Weights of a small transformer language model.
Size: 11 layers, width 128, 4 heads of 32, MLP 512 GELU, vocabulary 3095, 2.59M parameters.
Architecture: LayerNorm before each block, learned positions, no biases in attention or MLP, tied embeddings, normalized queries and keys.
Training: a variant of SOAP for these matrices, 83M tokens, 2528 steps.
Each number is 128 + 32 x the weight over its row's rms, rounded and kept within 0 to 255. Layers, rows and columns count from 0. The size above them is the row's rms in percent of the matrix's.

# layer 5 MLP up, 512x128, rms 0.236, rows 48-60, columns 0-127
size [107 107 100  96  97 112  94  93  98 101  95  94 107]
[[115 110 111  58  65 121 143  99 132 154 157 159 196 119 119 139 122 155 132 157 138 122  93  96 132 101 117 197 173 109 135 136 114 151 126 103 133 109 127  34 198 159  86 139 164 100 139 133 148 120 127 190 147  97 125 178 166 101  92 103 144 137 138  97 121 115 106 115 106 169 161 151 123 176 105 123 160 108 112 128 112 168 106 125 136 208 130  88 129 194  73 111  73  97 100 114 125  53  95 134 120 156 123 155 132  91 133 157 103 147 153  92 182 129 170  74 108 110 106 124 145 106 204  79  98 124 151  86]
 [138 140 129  89  87 203 170 158 117 126 124 115 134 100 124 135  78  98 145  84 122 186 106 140 119 139 120 145  57 156 179 151 112 141 123 123  84 171 214 116 115 207  98 119  87  71 113  93 142 183 161 147 101 133 133 101 133  92  76 115 114  97 102 182 146 133 121 112 117 102 138  70 155 109 122  54 154 115 178 123 169 157 140  98 153 171 125 173 110 157 135 145 160 107 125  77 124 121 149 166  96 117 133 156 130 125 125 158 141 146 110 109  98 104 115  64 172  97 114 167 119 201 101 146 103 166 142  58]
 [ 63  76 193 116  76  88 167 112 158  93  87 104 166 112 123 120 166 108 132  80  90 151 121  96 144 147 160 127 101  91 163  95 146 112 135  61 148 171 119 123 217 177 177 139  76 104 137 118 154 125  74 181 110 136 161  97  99 118 164 129 106 105  52 129 120 136 125 101 104 107 135 169 126 145 119 140 171 159 141 131 146  98 151 136 126 158 148 191 170  84 133 105 142  96 160 113 134 121 142 117  99 169 109 106  70  49 134 126 160 177  93 122 104 155 101 184 112 127 112 157 163 174  97 132  85 148 113 131]
 [101 138 154 177 179 179 140 131 140  89 131 161  56 137 120 106 174 150 149 201 191 145 175 243 130 129 139 148 100 163 134 175 135 182 145 167 167 120 161 105  67 102 106 132 174 122 143 114 109 143 194 100 138 147  95 114 148 146 146 102 121 176 158 133 153  79 121 144 147 132 144  97 116 106 154 142  76 115 170 202 150  75 101  91 144 152 107 196  78 139 113 124 135 132 124 120 135 167 140 131  79 116 124 137 133 123 141 131 102 117  85 130  80 109  86 105 128 156 129 205 156 110 165 122 112 126 125 122]
 [123 137 186 165 159 142 168  68 105 166 181 145 113 134 181 182 111 154 114  89 165 161 139 155 144 134 170 182 169 141  98 164 116 136 136 123 126 166  91  49 116 135 141 120  95 131 127 166 103 112  98 129 134 128 116 167 192 129 172  89 121 137  65 143  94 142 123 135 111 110 232  78 130 150 140 154 118 133 183  97 119  99 141 155 140 108 139 108 138 121  91 165 165  96 100 124 133  68  74 105 154 171 148 145 180 158 201 211 150 131 158 107 110 113 111 169  93 153 127 119 113 121 103 162 127 118 101 159]
 [ 98 142 134 134  94 155 134  88 144 190 122 113 156 173  96  72 181  82 122 180 133 179  99 106  77  99  81 148 140  96 154 152 125 135  66 196 102 174 119  53 122 135 169 160 113 128 137 149 117 171 162 133 151 124 127 101 149  43 136  74 124 101 139 149 102 153 101 100 109 141 103 106 141 157 182 135  92 161 129  99  94 142 122 125 159 171 121 111 173 189  81 111  94 130 153 132  96 147 143 132 162 126 204 118  93 131 105  83 122 126  93  90  77 175 117  99 115 151 176  99 155 167 128  77 119 130 162 102]
 [198 156 149 180 152 181 140 158  59  82  81  95  68 128  94 119 148 119 176 162 136 144 135 159 151 129 111 188  97 164 129 116  94 107  80 145  84 164  86 120 139 152  96  80  91 133 153 133  85 156 133 136  87 128 160 204  96 115 133 133 195 117 160 162 181 192 126 127  95 149 128 116 140 151 122 117  87 130  45 105 136 136 177  71 129  91 137 122 176 137 146 153  88  89  78 123 146 141 154 107 133  86 143 124 148 121 100 129 170 212 153 163 160 110 131 122 139 115 139 150  97  85 126 118 111 122 115 124]
 [119 147  97 170 101 136 138 131 159 118 130 130 148 107 170  96 118  54 162  62 136 178 164  77 119  88 107 172 153  90  96 137 132  90 133 161 172 137 109 126  91 123 135 134 118  83  98 150 182 149 140 139  57 116 226 162 110 108 107 164 145 136 136 136 124 144 117 132  60 135 111 139 144 156 127 100 142 108  84 174 154 142 109 135 122 147 186 102 112 176 156 127 175  98 134 107 139 159 106 166 149 119  89 138 128 199  97 155 130 132  79 153  58 124 106 107  86 161 154 129 155 135 191 156  35  97 151 148]
 [183 131 140 129 133 158 112 138 181 193 116 167  89 157 112  97 106  95 114 156 153 104 139 113 171 114 162 122  44 153 136 120 103 177 146 125  98  98 164 149 139 144 141  91 108 123  92 130  83 152 130 112 126 153 150  65  68 115 151 166 135 132 182 154  69 120 110 101 155 154 138  84 194 116 183 118  98 115 127  86 145 128 155 131 118 170  62 123 114 182 171 124 174 162 117 127 101  94 139 105 172 139 161 169 111 125 166 193 142 115  76 168 127  54  97 120 163 100 159 135 106 167 110 119 143 149  71 185]
 [124 166 101 103 122 160 123 111 121 154  91 177 118 154 182 151 136 135 126 132 171 114 125 156 145 198 108 172 109  94  81 125 125 168 117  84 130 136  64 124 119 163 127  84 169  80 164 141 150 124 134 116  72 122  88 151 194 125 136 115  75 109  50 141 124  89 116 172 112 135  98 100 115 136  88 217 115 131 150 136  67 140  61 130 101 128 103 106 103 167 123 137 116  98 145  89  95 128 121 138 138 101 188 112 145 114 109 186 184  66 182 102 106 133  85 138 168 140 100 164  86 123 145  83 136 146  61 113]
 [ 91 110 158 130 119 101 155 123  93 124 113 163  85  56 156 131 122  57  83  76 109 127 100 173 138  88 161 175 176  40 187 108 169  60 146 145 168  99 142 132  91 151 182 117  93 183 172 179 130 128 118  95 123 135 142 134 150 138 149 138 149  80  88 136 167 121 160 155 125 108 139 152 178 129 170 125 178 131  94 109 211  66  97 119 117 116  96 121 133 161 106 106 126 158 165 112 135 104 113 124 156 107 142 129 117 116 141 156 166 184 162 159  91 167  82 114 108 109  92 137 119 101 130 158  88  99 102  87]
 [129 174 195 129 106 160 136 149 143 178  55 190 136 119 133  84 122  94 125 116 207 163 143  98 157 120 170 126 119 148 145  82  71 115 134 121  88 139 157 123  87 117  95 120 113 100 121  99 175 103 156  91 155 145  85 102 109 146 106 115 140  92  82  96 106 134 147  52 145 103 142 129 110 166 159 215 129 168 185 109 112 120 168 166 133 171 205 119 135 176 144 121 133  55 105  95 103 136 118 133 133 123 102 115 150 176 104 158 166  87 134 163 158 139 101 166 122 115 156 148 135 108 150  52 131 112  88 130]
 [112 136 121 134  94 137 113  40 144 115 183  95  77  93  80 104  75  90 144 166 103  85  99  96 151 150 105 124 112 120 140  57 122 102 116 150 144 139 130  49 101 132 151  75 178 142 136 173 155 189 155 126  77 105 142 102 156 137 170 132 152  62  66 161 106 125 132 100  97 148 155  86 161 195 179 187 142 140 150 138 151 159 129 116 142  93 116 104 107 142 150 130 131 155 141 116 158  44 162 109  55 107  99 136 101 115 122  93 113 150 131  92 129 146 137 134 103 168  67 120 144 150 126 152 121 155 165 153]]
# layer 5 MLP down (transposed), 512x128, rms 0.243, rows 48-59, columns 0-127
size [ 93 107 119  94 105 104  97 107 106  87 109 105]
[[188 143  84 136  94 122 140 133 172 129 104  89  80 184 149 107  69 129 145 111 114 175 165 146  31 172 118 131 142 156 163 141 141 157 149 124 100 174 112 135 100 139 115 173 128 111 121 172 176 163 123 100 116 155 139 120 131 165 116 143 155 124 108 131  89 115 141 120 159  97 165 139 202 116 159 141 163 154 164 154 154  89 128 185 119 144 132 136 155  44 118 102 119 135 180 169 148 199 163 106  92 137 113 130 185 157 151 145 151 208 126 137  97 156  47 138 139 115 157 147 142 154  95 160 177 159  98 152]
 [140 127 139 166 149 103 163 116 154 124 125 136 190 133  75 122 127  85 158 124 184  80 105 125 134 170  91  87 121  90 126  80 146  84 187 124 200  86 124 168 116 137 117 168 161 145 122  99 123 134 151  98 130  93 141  80 121 153 171 129 125 160 164 142  97 132  95 113 128 183  90 164  89 152  80 164 105 106 104  92 145  71 122 134 162 117 112 155 111 177 113 141 194 149 154  86 120 176 196 125 111 139 131 119 180 120 136  88 125 113 151 102 125 166  30 129 164  63 131 110 147 150 109 176 155 172 184 102]
 [133 131 148  93 187 137 130 171 108 162  85 139 160 179 149 105 166 101  50 136  74 123 123 149 124 109 122 167 133 131 202 150 108 137 133  62  86 122 101 103 114 114  89 134  89 135 143 112  83  94 135 160 153 135 165 102 137 160 122 143 109 174 120  98 116 156  82 160  86 113 113 147 118 108 120  82  24 121  83  90  99  98  63 178 174 139 152 106 108 125 167 107 107 131 124 107 114 132 161 189 161  93 133 189 121  46 116 118 175  87 122 131 139 128 144 124 122 115 175 127 142 125 209 110 133 139 145 160]
 [140  51  89 101 120 137 124 180 124 138  90 138  86  79 205  57 108  80 192  94 126 187 160 102 138 135 143 120 134 133 139  77 141 179 115 119 130  93 131 106 106 135  91 141 121 186 118 107 177 112 169 175  97 135 124 105 106 165  95 196 130 126  91 107 145  41  90 143 149  85 133  95 144 193 128 179 143  90 108  75 177 115 162 135 163  96 133 147  98 185 135 139 137 115 139 152 108 142 110 127 117 118 109 147 181 152  97 107  74 156  92 150 118 122 127 130  76 130  95 140 162 156 163 119  82 131 118 110]
 [163 137 155 183 156 135 141  91 157 146 152  71 136 121 117 120 105 143 112 147  90  92 121 108  88 111 107 101 184 149 117  99 147  89 164 148 174  75 140 141  88 103 135  58  99 121 103 141 118 127 125 150 120 164  88 138  99 142  94 134 198 140 135  21 143  65  96 103 121 104  39 168  78 110 111 135 128 150 125 103  85 161 163 105 128 123 162  85 118 137 153  97 104  95 122 124  77 155 162 144 101 146 129  76 104 106 112 156  98 104 113 149 131 128 102 127  91 101  85  87  74 134 147 111  75 211 102 164]
 [164 111 112 174  80 170 147 182 143 131 138  90 101 105  85  97 105 124 147 146 105 124 138  24 138 172 106 141 154 174 134  90 131 145  93 143 126 107 112 103 187 142 119 102  96 163  21 143 154 126  88 119  92  97 119 143 174 164 135  83 139 137 155 143 170  86 106 178 156  79 146 137 100 109  99 124 109 139 135 175 106 168 164 225 111 163 100 102 142 130 129 113 119 156 122 171 126  62 145 135 111 137  98 154 173 102 154 154 149 118 109 122  63 104 122 161 113 147 135  93 158 133 124 134 148  71 100 179]
 [ 97 113 161 113 198 132 108  64  98 171 164  80 152 118 131  56 115 163 121 112 101 139 113 123 174 116  91  59 115 120 135  62 131 109 120 117 137 137  91 160 176 114  97 170 116 172  96 159 102 129  99 134 133 167 137 115 177 139 150 156 116 133 185 208 100 123 147 121  73 118  86  87 124 108 126 171 152  96 137 147 127 128 145  95 106 138 161 132 112 130 146 108 149  60 135 129 170 193 151 175 101 118 154 139 127 167  66 110 143 154 102 196 147 184 120 142 156 135 134  89 107 130 114 162 155  66 158  61]
 [112 124 144 145 122  75  99  90  75  85 122 112 136 129 151 139 155 115 162 134 131 133  56 149 137 104 119 120  76 166  85 161  95 144 160 108 102 148 144 167 173 139 139 162 146  88 119 134 157 112 110 103 106 123 129 170 114 127 108 187 109 144  74 151 111 133 124 113 177  67 131 171 177 118 144 110 129 162  69 166 104  99 140 212 104 219 172 130  65 106 108  77  92 143  73  89 102 125 135 162 178 131 158 123 151 137 122 121 143 160 183 113 180 102 101 108 147 134 157 142 168 153 212 117 148 133 183 119]
 [171 113 158 111  93 102 126 165 134 158 129 138 162 110 175 119 156 143 159 169  51 107 163 116 148 183 160 108 150 137 112 144 102  66  77 224 193 141  50 137  73 106 130 183 135 130 104 125  96 169 122 135 128  99 139 119 149 150 146 134 135 103 116 141  94 144 161 138 112 116 116 122 107 123 166 171 138 221 128 149  83 132 130 112 166 144 123 118  83 144 122  96 148 116 168 141 129 166 171  74 109 122  77 174 140  80 132  80 126 149 147 120 127 147 121 167  50 101 104 111 137 107  83 132 137 186 120  68]
 [168  92 142 161 128 106 134 116 149 100 142 143 132  89 189 122 120  84  72  89  79 170 129 141  77  53 188  97 146 146 195 101 143 128  86 129 127 157 125  99 167  99 107 107 165 118 107  77 130 119 133 134  81  84 101 150  58 137 171 148  93 103 164 116 157 120 108 140  64 163  64 148 108 155  96 126 117 148 105 162  97 163 185  95 163 145  92 124 190 121  89  61 140 167 125 118 127 117 158  94  96 139 180 111 144  91 159 158  80 154  98 133 156 172 126 112  94 136 106 116 124 107 157 127 151  98 125  64]
 [ 63 141 146 118 164 127 133 153 129 159 168 121  86 191 203  61 108 104 140 168  98 115 122 105 193 143 120 105 141 147 170 106 159 186 105 151  80 153  79 139  88 129 151 171 157 124 116 136 162 191 114 180 125 138 165 134 117 176 150 163 149 153  68 176  85 129 131 158 129 114 107 146 111 116 150 126 135 139 167 141 121  90 166 128 140 186 179 114  82 160 162 128 128 152 118  58 123  65  95 181 102  66 122 123 116 124  94 112 109 179 148 127 153 167 180 156 141 107 107 107 184 102 166 117 153 109 153 128]
 [100 115 172 108 108 118  68 130  70 159  99 151 119  96 128  86 107  70 124 139 120 147 158 116  58 176 107 105 166 132 104 158 156 158  79 133 104 160  94 131 148 102 130 122 114 184 111 163 161 136 178 100 157 206 172 129 180  94 122  92 111 196  74 100 131 119 121 143 146 167 123 187 145 129  96 136 142  91 161 104 100 160 189 127 131  93 140  93 165 104 103 148 153 133 104 153  97 112 105  86 136 136 189 178 119 186 158 159 120 136 137 112  67 132 167 166 120  80 131  72 137  97 165 169  73 101 131 130]]